From a checkpoint of a small transformer trained on Wikipedia: width 96, tied embeddings.
Each number is 128 + 24 x the weight over its row's rms, rounded and kept within 0 to 255. Layers, rows and columns count from 0. The size above them is the row's rms in percent of the matrix's.

# layer 3 MLP up, 192x96, rms 0.186, rows 0-63, columns 48-95
size [112 103  84 128  99 108 107 107 100 115 130  28  54  91  83 109  99 108  88  89  83 113  88  93  94 117 106 107 146  87  94  91  99 105 135  85  72  72  78  96 101 106 100  67  99  98  96  91 108  96  78 102  90 103 106 105 109  92  84  94 112  87 117  95]
[[ 59 116 116 102 111 129 140 120 110 102  81 155 145 132 115 141 143  89 150 131 134 130 138 150 157 187 136 111 146 107 134 146 130 155 110 142 125  95 109 112 139 149 129 144 181 122 105 145]
 [130 101 144 145 132 121 134 131 158 113 140 148 122 105 118 128 104 200 149 104 125 130 141 131 150 135  74 129 126 133 119 116 169 147 137 129 122 133 160 157 168 157 161 144 102 159 126 148]
 [130 151 173 129 141 121 148 135 143 145 106 120  80 122 114 136 116 126 131 153 118 124 136 170 130 162 122 100 106 107 151 139 138 162 112 121 123 122 129  90  87 104  64 151 142 128 158 106]
 [120 103 140 162 116 120 107 123 112 101 154 137  82  81 119 137  90 175 146 152 130 126 126 102 108 125 161 125 112 152 142 117 140 163 159 150 111 141 133 156 142 119  94 181 195 114 108 147]
 [116 158 108 116 129 101 139 141 145 146 116 114 176 136 196 127 147 137 129 161 164 105 130  85 115 104 145 155 131 134 129  85 131 135 140 160 105 162 108 133 174 154 148 131 133 127 141 162]
 [122 143 144 124 155 161  77 152 133 126 142 127 168 125 146  96 146 140 137  97 120  91  93 129 153 128 128 144 107 127 138  93 111  99 132 121 105 163 185 141 137 140  85 145 134 109  91 121]
 [ 94 148 110 164 134 102 114 143 137 146 106 150 124 156  88  69 113 103 126 108  88 114 104 163 156 144 118  86 140  90  97 138 159 120 117 132 106 130 139 116 154 115 120 125 105 162 124 119]
 [101 127 110 144 142 152  95 148 124  82 129  97 166 121 119 131  72  95 138 113 102  74 152 141 126 134 140 126 134 137 136 139 157 104 137 111 119 141 113  37 131 130 126 102 112 132 112 159]
 [120 150 150 101 122 166 113 117 111 141 123 135 137 134 127 136 137  96 177 156 106 153 141  91 123 122 129 124 139 115 115  58 127 154 169 136 137 133 142 115  98 112  85 140 147 114 104  33]
 [131 105 122 162  97  97 135  91 111 143 149 128 137 112  72 106 105  91 124 155 154 160 100 128 106  94 110 151 101 132 110 116 129 114 115 139 156 166 139 118  95 101 176 164 163 119 127 164]
 [109 126 100 116 122 151 160  98 180  98 143 151 100 140 118  80  84 110 139 112 121 129 139 118 149 116 131 166 127 101 178 134 173 120 185 131 131 128 125 117 140 158 100 152 134 116 146 142]
 [126 154 120  82 133 102 122 133  99 138 117 141 119 152 131 137 126 122 147 115 149 155 131 115 159  91 156 131 150 134 158  77 116 143 116 146 143 114 115 164 108 144 157 139 110 133 108 157]
 [102 165  85 120 113 160 131 109 110 126 102 134 145 144  88 119 133 115 146 136 121 105 140 112 142 106 162 201 154 167 150 132 164 155 153 140 141 152 145  99  78 132 129 159 118 130 143 118]
 [120 135 124 136 124 147 107 177 104 109 132 134 142 102 131 151 117 141 140 149 154 133 135 120 165 147 105  71  87 162 111 124 139 160 106 157 105  74 137 178 171 160 121 100 131  95  94 169]
 [166 136 110 131 120 118 173 133 141 130  90 136 128 143  96 142 155 134 102 163 150  92 117 149 157 123  97 115 125  78 160 152 117 126  76 115 118  98 164  97 180 147  94 118 108 113 153 129]
 [115 130 107  84 126 141 172 128 132 120  99 145 175 158 117 131 135 106 169  59 141  97 144 124  96 152 131 134 120 192 103 147 138 120 154 150 130 114 131 126 184 143 121 145  97 139 105 149]
 [145 145 119 128 148 134 115 141 143 115 138 127 149 101 139  92 152 126 100 146  87 153  93 139 123 121 156 115 153 112 129 149 135 158 111 132 158 144 131 136 112 178  94 169 147 107  97 111]
 [121 116 101 133 119 120 113 133 149 129 138 135 126 115 143 134 139  92 182 141 102 116 162 142 135 143 134  61 118 160 138 157 126 128 130 150 108 124 158  97 127 131 116 124 109 136 153 123]
 [117 155 101 150 130 142  79 141 100 122 126 120 172 134 118  84  67 132 156 130 120 142 162 136 161 155  90  84 136 133  90  85 120 149 107 129  80 135 158 136 141 117  48 129 108 120 128 119]
 [127 115 173 115 108 133 140 146 125 159  91 169  81  83 141 156 141 149 153 130  72 134 164 144 149 107 205 122 145 149 146  94 165 109 152 114 115 103 122  98  92 126 116 111 142 133  94 116]
 [129 146 110 103  97  45 128 120  97 141 160 114 132 133 127 152 131  83 142 126 151 150 148 120 142 133 135 129 159 124 119 153  80 155 122 106 136 116 148 152 142 140 139 129 100 153 174 127]
 [161  95 129 123 145 109  89 133 156 153 129 123 111 129 151 178 162 121 107 108  81 118 143 166 160 110 150 124 107 113 127  97 128 102  86 141 158 130 139 127 138  83 118 129 123 144 132 138]
 [100 146 143  91 102  96 124 161 153 123 110 125 158 114 147 163 103 109 147 106 132 120  88  80  75  96 136 135 122 117 104 105 149 138 161 152 136 102 137 117 150  72 135 136 117  96 128  87]
 [ 98 118  98 113 177 106 150 130 116 139 122  99 166  80 123 134  98 129 134 125 134 147 134 126 146 114 154 142 149 143 139 116  95 130 118 102 122 120 113 119 120 113 119  93  72  94 153 140]
 [159 149 108 155 123 150 119 107 134 134 136 141 106 163 134 118 117 120 155 156 124 116  99 108 160  75 104 127 128 112 138 130 125  97 138 142 105  96 131 143 146  95 130  87  99 125 171  66]
 [102 124 129 187 106 111 155 144 149  88 141  93 145 153 177 151  80 120  95 119 115 143 108 139 126 139 107 126 154  98 136 146 105 109 140 112 129  69 130 101  91 140 124  94 140 135 145 117]
 [ 84 112 174 143 116 146 150 123 124 101 143  92  90 144 120 124 133 107 137 121  82 154 139 104 116 124  94 116  76 122 142 124 138 118 174 159 152 128 136 128  99 104 174  78 107 102 133 121]
 [112 111  99 115 147 154 157 129 136 146 151 125 127 129 139  82 106 133 128 162  78 170 125 129 151 157  85 135 122 135 124 122 105 136 154 125 147 122 179  89 133 129 161 123 128  89 154 102]
 [164 113 114 144 136 163 110 134 128 131 113 103  94 164 117 100 132 137 131 106 147 116 113 138 160 120 131 144 157 170 125 153 115 153 175 142 136 177 101  86 110  95 113 128 108 108 162 111]
 [140 185 174  93 148 187 175 122  90 133 135 121 139 100 147 116 109  97 104 146 128 161 125  78 119  75 136 118 172 102 123 106 146 159 140 141 121 122 142 139 104 101 116 131  96 115 145 147]
 [120 102  93 147 148 138 111 113 116 185 148 139 100  91 122 127 132 147 127 177 107 151 132 108 106 131 152 148 123 141 118 104 122 116  89  49  84 132 124 108 110 142 109 127 104 145 104 132]
 [132 132  98 179 101 122 139 131 116 169 210  86 133 113 134 142  78 188 112 104 163 122 128  78 128 121 154 151 153 134 108 126 114 119 140 101 157 138  97 161 142 113 140  98 155 121 124 112]
 [139 137 108 127 107 133 174  72  73 152 133 136 144 126 119 147 171 146  98 110  96 107 134 126 137 162 143 155  97 143 129 125 121 135 122 139 163 144 118 125 167 126 125 119 147 143 130 150]
 [136 133 116 107 138 108 123 119 135 136 140 109 122 144  90 165 136 113 128 151 138 169  84 113 127 190 107 124 142 125  93 142 152 154 161 102 124 135 164 126 148 137 124 182 171 132 109 107]
 [145 170 149 158 116 123 160 140 146 105 126 171 107  97 137 125 157 100 157 121 114 131 133  91 151 143 148 110 113 130 129 136 154 156 102 103 151 146 141 127 118 115 165 148 142 117 140 131]
 [132  86 138  91 141 168 120 130 133 131 151 155  97 146 117 128 110 123 102 121 156 135 169 113  92 164 150 154 135 108 116  99 156 158 149 172 168 111 143 138 117 188 136  86 125 139 140 135]
 [140 161 106 151 131 117 147 115 148 125 115  87 141  95 165 121 140  96  99 126 136 109 102 107 142 167 142 104  99 133  98 134 158 129 116 154 135 135 118 121 119  94 100 101 161 105 112 114]
 [141  93 157 125 102 103 169 130 152 120 165 116  90 102 114 108 109 158 105 124 106 124  80  83 116 165 119 166 137 140 134 119 112 152 138  78 138 121 123 119 138 145  81 169  84 124 149  94]
 [104 118 101 142 139 126  73 125 164 158 145 109  80 121 141 140 101 152 131 122 146 117 135 163 129 176 139 156 133 146 149 167 133 144 114 130 113 184 110 109 119 114 135 109 132 113 143 160]
 [130 158 159 114 132 124 105 165 121  96 104 143 159 134 165 173 161 128 129 146 124 134 134 176 124 118 174  93  94 133  82 137 147 130 147 109 121 131 123 170 159 179 150 178 140 115 154 102]
 [153 184 130 134 113 106 150 129  96 115 145 108 103 118 127  93 136 129  77 160 111 132 142 136 111 144  96 106 173 113 161  96 127 132 127 127 114 147 147 131 163 139 175 133 118  92 104  94]
 [133 135  96 100 135 159 142 132 145  99 175 137 128 158 112 118 100 114 152 135  83 143 114 162 153 164 120  82 153 132 142 126 122  73 121 107 178 132 144  99 159 123 125 150 137 141 111 104]
 [119 149 188  96  87  90 127 144 143 158 126 123 106  97 137 119 116  84 125 130 181 120 130 131 147 144 133 139 155  58 124  92 134 133 143 112 173 141  96 135 123 107 138 145 113  79 120  94]
 [147 153  98 124 164 125 125  99 102 141 103 147 117 150 100 173 124 125 165 100 181  82 159 157 162  96  92 105 146 132 149 148 107  98 157 158 124 123 106 124 129 105 137 112 106 136 126 129]
 [106 122 113 105 143 150 111 185 122 120  89 146 154 118 129  70 102 168 129 119 119 122 121 113 148 141 151 140 108 138 176  81 120 123 104 143 110 150 129 136 109 150 101 101 182 143 114  72]
 [ 68 140 120  83 115 141 127 113 139 183 132 148 162 150 129 102 132 105 124 124 143 138 118  71 110 122 115 112 121 151 151 125 117 147 110 165 113 142 125 161 131 177 148 114 160 159  90 142]
 [110 143 161 130 172 149 122 121 157  99 144 133 115 175 120 103 118 158  86 105 115 112  91 112 142 133  98 160 106 132 144 138 160 145 121 163 178  99 126 133 146 139 122 109 123 133 127 145]
 [ 83 144 102 102  83 131 111 145 109 158 118 121 127 132 162 147 156 105 140  88 161 135 126 158 131  83 123  77 155 137  96 127  92 124 128 138 144 177 118 115 156 116 147 145  78 107  78  73]
 [152 137 139 141 151 122 117 166 122 133 109 116 107 112  98 139 133 133  94 110 170 134 121 124  94 110 113 120 138  84 114 136 119 141 134 125 127 203 153  83 194 117 146 145 128 143 140 115]
 [105  57 149 127 123 134 109 132 121 157 102 134 137 137 150 137 134 122 140 141 163 125 125 109 148 132 135 154 153  81 134 113 101 115 113  70 126 137 126 107 116 144 127 105  48 161 140 111]
 [116 147 164 168 150 140 172 147 123 158 173 120 128 104  71 131 125 134 171 152  92 110 104 126 124 120 132 117 154 142 130 122  98 152 127 137 139 113 114 116 111 128 145 111  85 123 105 114]
 [135 134 128 184 132 120 109 140 123 113 119 163  98 161 155 145 132 171  93 139 116 122 114 125 129  81 107 136 132 164 155 139 121 122  68 159 104 141 135 129 134 119 154 137 145 116 141 137]
 [152 127 113 142 133 121 124  75 151 119 123 159 129 161 129 124 158 159  93 179 154  98 150 145 136 163 193 149 130 100 119 116 139 138 146  73 105 117 150 146 135 143 138 164 150 156 146 112]
 [153 104 135  92 138 115 125 159 125 102 141 131 125  91  89 136  87 103 136 150 122 148 152 151 105 185 126 135 152 156 103 124 152 129 100 165 124 163 129 134 137 121 133 119 146 140  93 144]
 [104 104 100 129 110 114 118 127 102 145 145 139 174 136 139 122  94 120 151 141 156 121 134 196 125 161 143 106 122 147 114 121 138 152  81  73 145 141 127 121 150 156 134 136 158 102 138 161]
 [127 154 121 127 158 136 131 110 102 136 170 150 120 172 162 124 140 137 142 122  82 177 143 133  80 128 117  61  86  92 128 127 112 175 141 140 167 132 127 154  99 176 122 103  96 164 104  96]
 [155 122 148 143 155 132 149 111 100 154 157 109 124  92 131 103  93  96 108 159 118 148  91 135 134 127  94 140 166 133  96 142 108  92  92 102 135  93 100 141 123 128 132 123  94 169 121 121]
 [115 107 141 115 112 134  72 136 122 144 156 118 133 115 110 163  95 116 107 135  95 136  86 146 126 121 106 152 124 144 141 152  92 106 127  87 148 107 159 182 104 111 157 178 152 153 133 137]
 [153 120 134 105 137 154 134 109  91 131 136  80 154 138 157 132 166 103 121  86 106 146 119 144 121 107 138 116 140 144 146  76 112 181  94 139 170 160 134 157  82 123  84 129 136 132  97  96]
 [126 120 135  96 126 139 100 115 132 169 108 130 131 123 114 103 134 151 159  66 132 113 125 116 126 142 121 120 152  94  86  97 116 101 142 118 104 106 154 127 133 123 127 152 141 124 161 140]
 [105 151 135 133 131 108 104  62  94 142 113 122 104 132  97 133 156 148 111 141 100 150 136 176 133 126 141 162 145 136 142 137 153  98 118 130 130 154 120 116 110 132 117 111 164 115 126 155]
 [157 175 137 150 118 171 138 121  88 160 142 139  71 151  97 146 137 142 105 123 121 150 125 126 119 130 109 103 103 129 140 111 154 124 147 114  88 139  97 133 112 112 208 146 111 162 132 152]
 [132 150 138 114 140 154 134 114 127 155 113 136 148 127 114  98 145 102 101 117  74 179 113 148 150 161 137 155  85 147 103 138 105 109 148 141 130 137 104 165 132 177 148  96 123 114 142 109]
 [108 150 145 121 139 120  71 144 113 155 124 131 139 117 142 115 132 118 142 130 113 156 165 108 148 113 106  93  93 144 122 103 112 154 107 163 158 132  97 141 128 146 103 154 153 138 146 152]]